config.yaml
n_head: 6
vocab_size: 4096
norm: "rmsnorm"
rope_base: 1020.0
bias: "none"
extras: ["gated attention", "exclusive self-attention", "value residuals", "a smear gate", "weighted sums over earlier layers"]
beta1: 0.9
final_lr_fraction: 0.1
doc_mask: true
steps: 9864
Each number is 50 + 12 x the weight over its row's rms, rounded and kept within 0 to 99. Layers, rows and columns count from 0. The size before them is the row's rms in percent of the matrix's.

# up: layer 8 MLP up, 384x96, rms 0.0802, rows 159-194, columns 0-95
# down: layer 8 MLP down (transposed), 384x96, rms 0.0802, rows 159-194, columns 0-95
up159 095:57 63 66 44 31 62 54 54 38 38 44 21 76 50 67 43 52 50 78 34 49 51 48 66 47 56 66 39 62 65 36 57 45 31 36 35 36 38 41 64 39 61 45 47 57 43 40 65 47 37 66 52 63 22 72 54 61 55 67 51 30 35 51 44 26 50 49 40 63 46 24 44 47 46 47 32 47 35 60 49 56 56 51 36 47 46 60 50 68 59 52 60 50 50 44 48
down159 096:50 63 43 42 57 44 56 71 49 27 63 61 61 40 33 38 65 52 55 52 63 44 53 68 35 47 48 51 40 66 40 47 33 55 58 46 47 27 52 57 55 46 49 58 43 53 47 57 64 71 50 47 44 30 46 36 66 62 28 51 71 46 66 28 57 23 75 39 59 48 57 57 41 37 74 62 55 52 46 59 45 49 55 58 65 74 28 38 38 54 52 35 32 60 35 50
up160 098:78 67 55 57 56 34 43 49 58 47 52 38 38 22 52 46 58 28 42 42 57 49 65 57 28 48 65 16 50 59 47 57 42 58 59 46 52 50 48 33 29 44 49 41 58 41 47 70 63 51 47 27 63 24 53 41 51 69 63 48 44 53 56 48 57 61 51 38 54 35 55 61 40 52 47 26 32 47 48 55 29 60 55 28 50 64 58 62 48 64 56 65 50 52 74 53
down160 099:48 47 46 57 38 47 55 62 51 52 55 60 36 32 47 37 40 58 38 45 71 43 46 65 51 52 41 45 61 53 55 65 44 38 29 80 45 39 55 64 63 64 63 51 29 58 53 54 53 51 71 37 41 27 66 24 51 52 16 55 58 37 66 57 48 54 23 44 52 50 28 43 45 57 56 56 38 61 46 68 37 46 50 41 44 62 38 60 52 73 40 63 37 51 29 56
up161 104:61 61 50 19 38 57 37 42 63 47 27 58 71 52 40 50 41 64 48 39 44 57 39 46 36 60 54 51 34 66 63 60 33 44 66 42 34 39 53 49 63 59 60 54 53 31 55 67 60 48 42 41 58 34 41 62 35 38 43 51 50 56 40 57 42 58 51 53 45 45 62 28 56 41 47 48 34 73 43 75 60 55 51 20 54 45 78 66 55 60 48 65 67 44 40 71
down161 103:39 59 50 33 49 69 50 78 67 67 55 63 43 60 53 37 45 49 35 46 65 58 38 34 35 48 65 59 32 49 57 63 32 42 26 19 50 67 64 60 52 60 46 56 40 62 38 60 48 58 58 48 42 36 38 71 38 54 49 64 81 64 52 58 42 80 51 50 55 47 50 42 58 59 42 63 55 52 66 51 45 52 57 63 50 37 44 54 54 65 57 71 57 50 62 58
up162 099:50 70 52 41 60 53 71 49 53 63 40 52 50 61 55 40 41 42 38 38 66 44 55 39 54 58 41 38 41 54 62 57 46 16 44 60 69 42 50 35 45 57 46 24 35 34 43 47 62 52 70 28 65 75 62 40 39 62 55 76 49 39 66 35 54 16 48 39 35 56 47 53 75 42 60 49 55 39 40 44 46 52 54 32 50 59 45 64 43 55 47 55 63 38 45 59
down162 103:41 46 49 43 57 50 73 57 55 47 58 43 41 64 41 55 44 44 56 74 56 63 53 65 55 57 43 46 43 61 39 46 53 49 48 48 79 59 50 40 64 54 43 43 62 49 61 25 48 46 50 35 49 49 49 78 50 33 49 77 30 30 56 53 63 45 36 50 43 46 69 59 26 29 45 48 65 33 71 44 70 49 40 56 60 69 67 65 43 72 47 35 41 58 62 68
up163 094:32 53 28 54 50 59 61 42 48 40 39 73 65 57 53 44 64 35 33 54 52 54 58 64 82 44 70 50 63 49 37 60 54 29 35 45 26 41 52 53 45 56 44 56 42 53 56 59 40 35 52 48 43 52 46 30 70 43 42 42 35 68 42 59 36 48 19 44 51 42 19 53 54 36 53 59 62 41 64 51 52 61 49 47 37 30 61 40 69 65 40 53 40 57 39 36
down163 094:42 50 64 24 62 41 64 70 46 50 52 79 48 44 51 51 70 35 49 40 56 53 44 74 29 45 42 51 37 55 45 59 57 56 42 40 23 55 48 56 60 58 27 49 50 52 60 56 65 38 49 45 72 48 68 48 38 48 54 63 37 36 54 66 36 41 65 36 55 49 57 48 19 31 79 56 30 44 43 34 64 54 46 46 57 50 54 56 49 71 66 50 56 43 52 43
up164 093:59 34 60 44 74 31 68 47 70 23 36 49 53 53 65 42 51 47 46 46 81 64 54 82 64 42 47 32 42 52 37 46 42 62 47 44 46 35 64 56 42 57 55 61 65 60 49 63 61 57 56 56 52 32 66 60 66 62 39 40 59 41 55 33 25 49 46 61 55 46 50 34 52 46 48 39 45 66 43 56 62 70 55 52 64 43 33 39 37 59 37 28 53 48 57 58
down164 095:52 65 57 69 36 46 37 57 51 72 52 41 24 53 65 40 32 53 40 34 42 30 54 37 66 42 46 59 46 65 70 59 40 52 53 40 50 45 65 51 44 57 56 54 57 69 34 36 46 66 44 50 50 33 17 54 60 29 39 57 35 39 34 46 69 47 71 54 69 45 28 48 45 48 48 44 55 38 60 48 45 62 51 41 49 54 40 55 70 62 41 67 70 50 28 51
up165 093:64 47 41 68 41 64 39 47 71 47 46 63 47 49 46 44 44 64 41 38 48 52 83 57 50 59 42 47 56 72 66 52 67 36 40 72 55 77 24 63 25 57 36 41 72 64 46 67 61 44 54 56 42 29 50 53 50 47 58 64 34 73 33 46 48 45 50 66 59 56 49 44 53 48 53 57 47 66 50 32 44 46 56 58 54 47 46 68 35 57 42 39 25 42 39 42
down165 099:51 55 58 66 53 39 44 66 38 36 55 54 29 63 64 57 63 40 56 47 31 41 52 55 25 24 62 62 52 59 50 48 62 38 42 30 37 47 58 76 28 46 63 62 45 88 40 48 45 47 50 38 48 35 48 37 47 33 72 55 43 56 42 44 47 41 53 32 78 40 31 63 48 47 71 45 52 49 39 48 54 48 42 60 65 64 53 59 47 43 41 39 65 48 60 43
up166 113:70 58 56 52 66 61 37 42 48 56 58 58 66 47 39 40 63 65 54 64 37 56 71 41 39 52 59 54 67 57 58 47 44 61 63 72 65 64 50 49 40 70 56 56 58 37 50 48 67 34 49 22 62 62 44 47 42 37 43 56 68 49 30 53 49 26 32 51 52 52 67 50 40 56 34 60 54 33 60 71 62 75 65 33 58 27 40 50 58 47 58 36 34 57 55 40
down166 112:64 38 52 35 48 42 56 24 42 73 59 53 52 54 43 62 61 43 47 61 28 44 63 28 49 46 49 45 65 55 52 46 24 46 41 74 71 46 65 39 37 44 60 64 40 38 59 43 64 61 27 31 60 60 50 50 50 33 63 51 61 53 72 52 56 69 39 72 67 49 53 50 37 27 27 48 72 59 34 46 56 50 55 52 60 48 46 30 46 45 50 42 56 53 52 38
up167 104:64 50 38 58 50 56 33 54 50 40 40 63 61 58 43 30 71 51 36 40 50 47 37 50 35 62 60 51 66 49 72 67 59 69 37 45 55 47 41 26 35 63 43 53 48 45 13 69 60 63 36 36 53 40 43 61 75 60 36 44 59 79 49 45 46 47 43 20 65 60 33 62 60 52 53 34 55 48 53 45 54 48 47 54 49 52 63 46 42 35 51 40 39 35 63 61
down167 103:52 41 26 30 69 40 34 48 57 56 59 45 56 46 35 63 56 51 31 40 44 52 27 64 55 76 40 40 57 48 55 52 53 64 50 56 51 54 57 50 47 58 40 60 38 63 96 70 43 50 43 44 28 54 37 36 42 43 53 66 62 63 65 77 51 55 56 35 55 57 42 41 54 43 48 61 63 55 52 50 41 31 46 33 41 64 61 52 53 36 52 58 52 66 36 35
up168 105:60 44 25 47 40 32 43 43 78 73 48 49 49 43 56 49 43 57 54 71 34 50 39 40 63 71 46 37 56 30 23 54 37 49 43 56 46 41 65 40 59 50 41 39 48 21 35 60 74 63 46 49 56 54 62 19 52 45 54 37 63 57 50 54 40 46 58 37 55 79 45 60 45 46 55 48 53 50 50 45 80 52 56 41 59 54 43 36 37 56 30 40 51 52 36 51
down168 103:30 45 25 61 46 36 43 55 59 56 51 46 46 33 42 64 53 35 66 57 44 44 60 50 60 76 33 68 29 48 44 64 47 32 28 29 79 53 51 55 49 36 54 61 66 52 59 31 67 32 37 32 49 48 48 50 42 43 41 48 42 77 69 50 43 58 66 47 55 52 56 40 38 31 30 44 59 58 45 52 66 39 40 47 53 40 59 55 59 56 43 66 56 53 45 66
up169 092:42 58 36 51 53 60 54 45 58 53 76 40 42 39 46 60 66 32 50 60 63 56 44 54 36 64 74 50 63 61 38 52 38 49 48 43 55 53 51 53 41 65 43 57 55 58 44 42 40 48 47 33 40 72 49 59 39 45 52 36 58 60 61 40 55 33 35 23 47 30 48 21 53 44 31 68 47 53 44 42 42 56 55 59 58 45 20 55 27 61 35 25 21 47 41 66
down169 092:47 41 55 70 45 52 24 78 55 60 52 52 33 62 63 68 70 67 48 40 68 29 62 52 38 33 48 31 50 39 29 56 52 59 50 85 33 41 39 36 49 50 54 56 69 52 31 41 46 44 56 45 59 62 68 70 45 37 51 35 63 68 35 49 56 42 48 41 40 35 39 40 44 37 39 36 44 58 39 40 55 41 71 50 44 55 53 57 45 56 42 57 51 52 61 52
up170 097:44 47 35 73 43 63 27 55 49 35 42 48 67 60 46 50 46 46 58 65 38 64 56 76 62 72 49 54 45 66 85 54 39 56 45 47 44 56 49 59 62 70 70 51 51 37 49 50 41 46 58 39 55 60 59 28 70 57 51 44 66 44 36 61 39 41 39 72 50 47 51 51 44 49 47 46 69 62 34 57 28 61 56 49 34 22 32 42 43 45 40 43 32 58 44 55
down170 099:54 58 59 70 51 61 56 47 67 52 38 47 46 64 55 65 64 46 39 41 34 70 43 57 57 31 59 43 34 40 34 55 68 46 22 58 39 54 44 56 68 48 49 70 59 52 60 59 55 41 53 38 65 64 45 35 78 34 44 64 86 35 31 59 50 82 55 55 38 55 52 40 45 52 39 32 34 59 58 32 40 50 49 52 39 57 56 51 39 51 52 42 52 65 52 48
up171 103:47 50 56 48 56 49 52 50 46 38 74 44 59 43 55 42 38 37 53 44 54 47 55 43 53 53 24 30 85 61 59 47 57 53 38 57 32 37 41 69 59 55 48 55 55 48 52 39 40 45 28 61 29 32 61 37 60 47 64 73 44 51 29 37 39 50 47 40 48 44 31 55 54 42 50 55 54 48 54 40 41 32 49 47 53 34 40 49 24 64 33 48 60 56 70 90
down171 103:66 44 57 65 46 45 39 44 41 57 60 59 31 50 38 47 52 50 35 46 59 58 54 72 42 29 63 38 40 45 21 64 46 45 54 43 51 54 73 64 62 63 34 51 67 33 32 35 52 40 57 59 46 55 57 64 61 76 58 59 60 65 45 54 49 37 43 58 37 54 56 70 72 62 61 53 61 44 23 62 54 25 47 44 44 45 42 48 64 55 36 24 40 47 38 63
up172 094:68 70 47 42 37 42 68 44 39 45 42 54 49 35 41 47 62 34 33 64 54 35 36 48 34 39 54 41 49 58 51 56 60 43 54 46 37 49 48 47 48 65 24 45 66 42 46 56 39 27 56 43 42 74 70 59 44 48 74 60 47 60 36 40 51 37 39 40 62 46 51 29 64 42 44 44 53 28 41 57 25 48 21 40 79 61 47 39 61 35 42 60 58 61 57 48
down172 096:52 55 47 24 52 60 58 34 56 32 49 47 77 30 67 77 60 56 57 49 47 41 53 44 52 50 41 29 45 54 45 22 51 45 39 60 27 60 30 35 35 55 47 52 50 65 55 65 42 40 52 62 50 35 26 30 51 47 60 34 67 51 50 45 31 46 51 48 49 34 57 38 42 48 39 54 61 31 55 46 40 42 47 51 28 67 52 40 39 32 28 40 35 46 40 60
up173 109:46 67 64 56 40 36 15 37 63 50 61 55 61 58 41 49 55 64 37 49 44 39 47 48 48 41 59 29 54 46 55 41 45 51 56 46 40 45 49 24 53 65 66 32 34 15 61 59 57 44 60 43 40 51 55 52 55 54 50 43 48 42 40 52 29 59 48 58 54 61 38 68 48 34 88 57 36 35 62 52 40 64 44 39 19 59 58 50 39 39 52 61 61 41 56 47
down173 111:57 73 45 66 40 22 37 65 28 68 60 44 41 69 54 46 45 46 48 50 41 42 69 48 55 41 51 65 67 50 37 58 22 47 66 54 66 60 56 52 59 47 65 38 33 52 44 41 55 55 60 35 55 42 32 65 46 39 56 45 44 43 77 60 47 40 24 44 69 60 36 59 52 38 60 52 74 36 55 51 36 55 60 47 39 49 75 56 35 60 41 38 62 47 46 45
up174 089:40 53 63 29 43 41 37 52 51 61 45 67 40 45 34 65 44 55 42 40 58 54 33 49 67 53 43 64 63 64 45 48 46 60 36 53 46 53 46 50 57 57 33 41 43 58 68 36 46 61 74 54 32 43 49 32 45 33 52 42 95 69 57 40 43 40 43 44 69 59 47 14 52 70 69 61 49 51 50 54 49 47 52 62 52 65 46 43 55 40 33 41 50 26 56 54
down174 090:60 26 62 37 42 66 50 36 53 82 48 73 25 75 57 62 42 55 67 56 55 68 44 32 28 72 45 35 56 53 53 40 47 56 46 40 43 32 16 56 60 62 52 59 47 60 35 80 34 44 47 50 59 43 46 49 51 63 46 42 59 43 43 57 50 45 49 57 60 52 46 60 63 50 64 48 65 54 53 66 44 52 57 57 58 64 57 34 59 56 67 53 54 51 41 47
up175 097:48 58 61 35 45 57 29 47 68 62 52 63 21 47 35 61 37 54 39 52 63 36 52 42 46 57 46 39 51 72 56 44 55 19 51 60 43 41 27 31 42 43 29 48 51 49 41 46 56 36 40 34 49 53 58 50 34 53 47 63 27 50 39 45 43 75 28 64 38 35 47 55 44 72 57 45 62 37 23 52 52 65 39 37 33 55 44 49 47 51 42 61 64 69 53 48
down175 097:34 52 53 51 74 50 52 56 69 39 32 53 35 33 44 47 48 40 50 58 56 53 41 48 29 55 50 37 47 46 73 49 34 71 69 60 56 39 48 54 64 41 41 61 54 66 56 41 29 41 60 50 32 47 30 70 59 57 49 43 32 61 40 59 44 63 49 56 39 52 51 40 33 48 42 37 50 33 47 75 44 82 64 64 63 38 41 70 43 47 48 42 65 64 69 65
up176 113:50 42 52 60 40 41 51 35 63 52 52 65 66 59 41 32 42 69 50 63 42 40 36 54 44 32 78 48 65 83 37 46 77 44 43 53 30 43 46 35 38 59 52 53 74 27 47 51 47 63 37 63 64 53 48 53 32 56 47 55 73 42 46 47 56 53 47 40 37 63 42 51 60 52 54 50 58 48 77 57 49 58 39 25 58 34 54 42 65 62 29 60 49 51 42 44
down176 109:51 51 68 64 58 43 61 36 55 60 55 50 51 51 62 67 49 54 53 48 63 29 50 57 38 36 52 68 39 54 48 52 66 69 37 25 58 29 44 50 46 41 49 50 54 44 51 29 39 54 68 56 44 53 62 76 56 65 37 52 56 47 60 58 62 32 56 41 45 66 60 62 60 69 64 22 59 52 54 44 55 41 23 56 35 38 75 38 63 61 64 60 28 44 68 50
up177 098:56 57 60 48 39 62 50 53 57 48 45 41 24 28 53 36 54 71 48 70 52 41 54 43 47 61 53 39 56 82 19 27 53 38 53 40 65 59 70 36 31 42 55 51 66 47 46 55 72 49 33 49 52 52 41 50 49 46 60 60 49 30 61 40 35 49 40 51 39 51 59 33 51 48 65 24 46 46 38 77 50 63 27 45 50 42 65 39 60 43 47 41 35 55 48 64
down177 101:67 60 41 43 48 60 51 64 55 67 51 47 54 65 77 66 42 43 42 57 56 55 57 53 63 62 43 50 32 49 53 37 64 44 61 48 65 58 43 49 42 31 55 38 54 56 77 41 29 54 36 47 46 52 47 44 44 38 49 50 43 56 43 50 53 61 37 62 48 46 24 53 57 61 36 31 53 39 43 37 57 52 31 31 49 83 76 30 61 59 33 39 37 47 50 16
up178 110:59 51 28 66 35 34 38 48 45 49 72 43 63 15 34 39 53 57 49 47 30 65 37 45 67 64 48 58 40 51 67 40 78 39 56 52 43 70 36 53 60 50 43 45 56 68 38 84 78 57 43 52 54 58 38 53 30 43 51 50 54 66 42 48 65 22 54 64 38 44 57 50 50 41 49 54 37 38 52 52 51 44 62 49 52 55 36 51 54 66 43 47 61 44 40 44
down178 110:36 40 39 48 50 45 35 54 50 51 30 47 52 66 64 60 63 57 39 49 54 54 45 56 71 32 50 47 34 55 55 57 68 50 43 40 61 46 47 39 55 40 57 38 46 78 58 52 77 49 70 57 56 40 51 43 69 66 49 59 22 23 43 51 47 44 42 26 55 35 60 32 31 48 75 55 32 39 46 53 52 21 42 71 66 53 33 55 47 49 47 50 53 57 51 58
up179 087:61 43 51 33 55 75 61 45 43 32 82 64 41 52 45 38 77 51 63 34 55 52 58 38 56 49 87 59 62 56 61 40 50 61 33 53 50 53 46 53 61 59 52 40 68 45 60 53 67 30 66 44 55 52 35 46 33 18 32 40 50 62 44 65 63 56 55 44 61 54 57 43 72 53 44 52 51 40 39 50 48 42 46 40 47 36 36 65 64 43 33 34 48 51 46 53
down179 090:36 68 47 43 49 59 38 49 41 73 46 44 42 55 64 57 42 44 45 50 51 51 39 48 34 46 40 48 56 60 16 61 26 53 60 29 62 51 54 34 43 45 62 47 45 40 44 46 55 58 41 49 42 48 68 72 56 26 52 43 56 46 54 43 50 59 31 46 56 48 49 59 37 44 34 46 22 35 31 41 30 57 63 48 55 67 75 66 29 42 38 43 31 34 68 67
up180 100:42 42 49 55 64 45 39 48 51 58 52 53 62 34 50 66 50 44 47 47 63 44 48 66 88 51 57 35 48 50 51 35 69 66 59 46 50 32 29 57 31 60 34 52 46 42 53 59 63 47 59 41 34 60 73 40 50 39 44 53 45 43 59 62 45 38 38 38 33 52 69 69 50 68 38 64 35 49 38 55 44 78 35 16 47 60 72 40 45 61 42 53 61 52 37 45
down180 096:49 30 58 43 62 37 65 51 48 58 35 64 41 49 56 87 58 31 43 33 51 35 56 72 57 42 43 49 53 45 58 61 49 51 72 58 54 24 35 43 23 45 43 62 63 45 72 38 41 46 51 42 39 49 58 73 53 66 45 38 25 51 60 62 23 41 61 45 49 67 49 54 51 62 40 51 58 47 59 59 50 25 35 57 50 61 48 41 52 60 65 42 57 54 37 56
up181 102:52 56 44 52 49 58 47 57 60 22 58 72 56 55 63 42 43 75 58 57 45 59 42 58 49 39 50 39 61 63 53 61 45 50 61 64 21 40 49 43 51 58 43 55 63 32 65 64 35 43 53 48 53 36 73 35 51 65 81 39 69 39 64 45 26 52 25 54 40 53 25 52 50 46 58 39 53 57 56 48 52 52 56 31 38 55 27 61 54 35 57 61 62 49 65 68
down181 099:56 75 62 54 48 55 59 75 52 25 45 57 46 34 65 41 48 52 68 61 22 67 46 58 52 42 61 51 27 55 34 68 39 37 53 57 42 58 68 42 47 50 55 52 60 39 55 37 68 26 46 71 54 39 52 61 28 39 53 41 51 55 45 57 53 62 25 44 52 32 43 49 49 58 40 55 60 51 46 32 40 53 76 71 52 55 53 54 35 55 41 47 39 76 53 47
up182 112:59 36 57 61 64 50 46 34 57 52 47 34 56 42 30 60 72 73 62 37 43 63 64 51 63 41 51 59 56 48 38 46 41 38 57 49 59 58 30 56 37 61 49 35 60 24 53 53 44 69 26 63 44 61 63 40 55 43 67 63 54 60 33 34 54 53 46 33 54 52 28 65 45 72 68 48 52 41 55 39 61 49 59 47 52 37 22 35 48 60 63 59 52 22 64 50
down182 107:53 49 45 55 63 43 43 57 45 65 58 46 50 63 33 60 55 77 42 62 44 65 47 48 56 67 33 58 37 63 35 47 38 45 56 25 44 52 33 55 59 43 50 74 68 46 49 70 53 62 47 58 67 67 62 39 30 67 68 41 62 38 44 61 65 69 67 42 59 39 46 39 39 47 49 73 47 43 49 71 38 51 64 81 64 43 54 55 41 48 57 72 63 48 48 42
up183 104:55 31 46 25 64 42 48 44 60 46 50 40 36 50 28 36 34 49 53 40 37 39 43 61 47 42 43 25 44 44 68 53 46 55 53 75 47 53 46 32 49 55 47 51 39 49 56 65 77 72 71 59 54 49 52 33 72 64 45 29 62 45 39 60 49 67 39 63 41 51 61 51 49 56 72 51 36 43 37 47 59 46 58 47 28 55 31 41 64 57 47 56 38 27 53 75
down183 105:71 53 43 44 43 29 36 42 48 57 44 44 20 55 48 34 50 42 53 20 56 46 53 46 45 74 51 50 30 64 37 54 47 53 54 64 59 35 62 47 57 45 29 42 49 48 55 44 55 50 42 27 31 47 39 40 63 55 49 35 39 43 30 57 50 46 65 48 60 45 32 33 80 37 59 45 61 30 57 49 53 50 33 26 37 43 34 56 47 54 40 33 45 54 60 28
up184 097:48 48 35 63 43 54 56 42 42 43 52 50 36 40 49 60 41 43 48 85 43 42 37 55 57 43 45 43 62 63 63 33 64 65 42 54 41 63 25 57 61 40 50 58 42 50 28 37 41 58 47 61 61 34 48 50 55 74 57 23 54 42 47 42 37 46 60 75 41 55 44 45 35 54 46 46 71 26 56 59 43 37 52 34 49 57 32 72 48 47 45 34 55 33 34 78
down184 098:42 54 51 52 46 60 38 60 41 68 78 43 37 57 59 62 47 51 47 67 55 36 64 31 60 49 48 70 39 41 54 43 45 36 68 65 59 60 36 52 55 63 57 49 27 45 59 54 51 44 59 52 56 20 67 57 61 64 81 73 45 39 53 51 57 40 49 61 65 62 65 65 71 44 38 70 47 47 49 65 40 60 47 27 31 57 55 60 66 52 55 37 57 39 42 36
up185 102:63 37 49 37 72 48 28 55 55 49 66 48 48 47 47 63 48 58 49 50 68 52 52 46 66 65 34 68 64 61 60 41 38 55 55 69 27 82 61 62 43 62 53 40 30 48 47 44 55 67 55 49 60 46 67 40 50 42 63 47 49 34 21 73 65 46 62 42 46 34 40 62 45 64 53 48 47 47 52 46 48 73 51 37 46 53 36 68 39 53 54 58 58 30 28 70
down185 099:48 26 47 54 44 43 59 29 53 42 31 14 55 65 48 70 45 53 34 60 64 52 56 63 62 51 49 39 41 58 29 55 71 49 57 51 49 89 63 69 68 59 51 45 64 50 52 53 52 54 58 44 54 55 56 57 50 49 33 43 49 51 57 49 49 47 73 46 56 52 54 61 62 41 39 71 46 35 65 40 31 62 38 39 37 53 49 42 39 76 51 65 52 62 48 30
up186 093:50 73 54 29 34 32 60 46 58 49 50 70 40 43 55 82 60 62 70 61 52 38 46 35 43 57 47 48 42 71 53 46 66 13 53 46 42 51 40 43 40 52 37 45 38 65 51 45 35 56 47 51 47 28 66 56 55 37 56 69 59 45 41 51 56 67 63 48 62 47 56 66 52 65 69 53 60 28 68 61 41 54 34 50 62 55 52 31 39 33 46 51 57 31 49 49
down186 094:44 63 50 61 62 45 32 50 55 52 38 50 60 51 57 33 32 77 60 63 22 59 53 66 36 48 77 50 25 59 47 61 48 55 47 57 46 36 46 48 22 69 71 60 48 57 43 51 39 52 41 43 46 77 38 32 66 45 59 44 72 58 46 58 32 50 29 54 49 33 40 53 49 35 66 32 68 69 42 42 49 43 59 46 36 59 51 53 43 46 41 63 58 57 54 51
up187 092:56 41 55 27 50 33 76 41 60 22 45 39 52 60 16 35 53 49 41 50 56 47 63 28 23 48 48 40 38 57 65 40 46 41 49 47 61 52 62 46 47 46 34 57 40 39 32 61 44 42 69 62 41 28 49 34 39 41 33 59 73 62 54 54 43 42 38 52 53 69 60 54 60 48 52 51 60 64 24 37 39 50 50 30 61 52 56 60 47 32 44 61 56 51 42 50
down187 093:60 47 70 54 44 67 38 40 56 64 43 42 58 62 42 41 39 45 49 42 56 47 73 69 49 65 72 43 38 53 54 46 42 33 65 49 59 73 60 47 64 58 73 41 29 40 67 43 68 48 52 35 68 52 42 45 62 39 54 61 29 34 53 47 51 43 48 46 46 37 30 35 61 45 29 54 33 53 57 57 48 39 49 26 47 65 52 51 51 51 35 43 21 27 49 66
up188 107:65 40 39 45 41 50 31 32 45 47 64 51 44 33 51 49 51 74 68 64 55 48 47 56 43 53 60 36 38 39 42 43 56 53 51 59 51 48 37 56 31 51 48 52 33 38 50 61 64 41 55 63 47 36 61 50 56 39 35 64 41 46 61 49 43 65 44 55 51 63 32 71 64 76 33 32 55 55 20 65 30 52 63 59 29 47 25 70 56 48 53 29 44 35 60 68
down188 104:56 50 75 47 49 46 33 41 42 93 48 48 43 59 71 52 27 50 47 65 44 39 32 32 48 42 56 40 52 48 50 50 43 43 53 46 33 47 53 41 42 53 49 56 47 46 46 57 35 48 42 49 40 45 52 62 60 51 48 56 32 60 57 69 48 56 29 36 60 62 60 43 71 55 41 39 71 47 14 42 57 53 62 49 38 26 64 52 58 76 58 22 52 54 51 51
up189 123:47 48 46 51 67 57 35 39 60 41 46 53 65 49 50 61 51 41 41 47 49 50 50 69 36 47 65 46 48 40 59 38 54 67 68 56 53 58 39 52 49 67 53 41 35 14 52 88 48 43 57 64 53 61 40 58 42 54 40 45 83 47 45 28 49 54 46 56 32 62 37 62 44 58 40 32 63 49 47 53 40 54 61 62 76 43 23 57 46 55 59 67 35 59 33 64
down189 121:50 65 51 70 52 67 52 54 42 49 48 58 66 63 52 40 53 57 44 41 34 50 60 40 60 63 44 37 47 54 67 64 54 60 51 41 58 45 26 70 49 51 64 49 37 54 46 73 39 47 59 36 45 46 51 84 65 42 33 59 66 43 57 67 63 48 37 51 76 49 33 66 31 47 15 44 74 45 49 43 36 71 46 48 56 29 46 59 44 54 66 44 49 42 45 54
up190 096:48 42 58 40 61 55 34 35 52 59 44 66 67 54 47 58 46 65 70 42 35 69 61 61 76 61 38 46 65 46 37 64 43 60 63 60 51 53 57 51 39 53 46 67 33 43 57 44 57 39 52 57 43 64 71 54 85 46 57 57 46 47 39 44 20 48 51 30 66 45 44 54 42 40 44 59 49 42 57 52 77 47 62 59 59 43 15 66 45 46 50 64 46 56 55 70
down190 097:54 53 41 64 45 53 41 68 46 62 51 46 44 62 66 39 68 45 46 62 21 50 63 50 41 50 53 41 47 54 56 52 63 48 31 52 32 24 48 36 61 64 56 45 42 60 54 83 58 42 46 33 58 60 56 33 76 48 38 51 21 39 50 35 70 39 61 37 43 25 68 46 62 68 57 33 71 32 44 49 43 45 61 50 58 50 50 37 64 49 50 38 50 50 57 38
up191 087:39 54 27 23 30 36 56 50 45 65 55 55 49 42 46 70 65 43 39 47 33 63 39 32 68 63 48 70 54 51 60 51 57 51 33 48 65 44 56 45 53 49 24 39 29 61 51 54 42 38 48 29 64 44 40 47 57 55 46 47 51 66 46 38 71 31 71 53 53 49 36 62 70 48 66 38 73 29 48 63 42 45 39 46 60 65 48 60 55 51 53 60 30 33 39 47
down191 088:68 44 70 48 52 54 43 49 59 52 22 54 42 47 65 47 46 61 49 74 46 54 57 72 61 38 46 24 49 50 48 45 39 62 20 51 52 26 53 47 27 38 65 48 50 57 62 38 67 61 56 75 37 55 72 43 49 52 26 43 49 46 37 63 24 47 59 40 63 43 58 52 41 45 63 37 60 65 52 76 44 53 33 41 62 45 43 43 53 52 52 54 50 54 66 65
up192 098:55 73 49 36 60 53 41 47 40 58 66 47 33 55 48 50 39 52 45 38 48 50 57 36 49 49 46 48 69 53 68 18 46 36 38 65 33 45 47 34 46 49 54 40 48 51 43 51 44 34 33 54 70 30 56 59 67 50 63 60 69 35 37 56 46 32 57 56 48 54 39 70 69 59 30 63 56 39 65 81 60 23 58 31 49 36 46 64 64 52 62 47 48 44 66 52
down192 095:21 46 57 29 51 38 35 44 56 53 45 62 69 23 43 44 54 54 44 43 59 52 42 50 39 56 42 25 46 46 42 63 58 51 44 36 46 47 53 55 50 38 75 60 69 68 48 36 54 67 67 44 38 34 42 52 44 52 48 61 67 32 45 34 65 46 63 65 30 56 44 78 33 55 34 33 52 46 49 40 44 54 46 41 46 73 40 37 64 45 67 47 54 53 53 77
up193 105:43 41 71 29 85 42 66 49 48 29 42 26 36 54 52 34 55 58 62 59 81 64 52 78 59 49 59 40 36 38 59 48 53 36 39 41 45 40 48 48 61 65 46 56 44 39 43 57 42 53 51 42 61 37 45 25 45 54 52 68 37 53 48 49 57 39 36 16 44 56 67 41 45 42 54 60 44 60 51 59 45 59 47 52 69 47 45 63 34 64 51 43 39 49 65 54
down193 103:64 45 42 54 54 54 32 76 26 57 42 40 39 64 61 42 38 58 53 45 49 42 38 52 36 31 62 40 43 28 58 56 31 49 46 59 66 52 74 54 45 58 53 42 55 47 63 51 50 46 36 77 62 56 31 32 42 32 49 44 55 64 42 47 42 57 47 68 60 33 54 53 65 47 57 49 47 83 69 66 48 49 56 48 55 65 37 61 60 57 51 53 38 51 66 83
up194 097:78 65 50 50 66 71 44 45 60 36 58 50 39 41 54 34 52 65 46 50 49 55 58 66 67 45 56 50 50 54 52 54 44 56 44 58 31 53 36 46 29 46 44 58 53 48 61 77 51 65 60 67 51 67 69 39 49 75 38 54 57 57 64 37 53 54 59 38 39 48 55 43 49 47 57 46 72 56 37 48 32 62 68 64 58 27 25 82 57 32 41 38 42 59 51 66
down194 100:55 69 49 47 48 25 50 48 65 72 55 50 46 37 53 69 36 33 52 44 46 28 42 57 21 44 44 51 57 55 48 45 60 54 63 62 49 39 54 62 40 53 51 33 62 30 38 37 51 53 41 58 55 57 58 40 39 41 47 65 30 26 44 52 49 52 39 39 68 53 35 68 45 59 59 67 45 33 46 57 72 49 18 46 55 54 60 63 60 69 75 67 63 58 59 45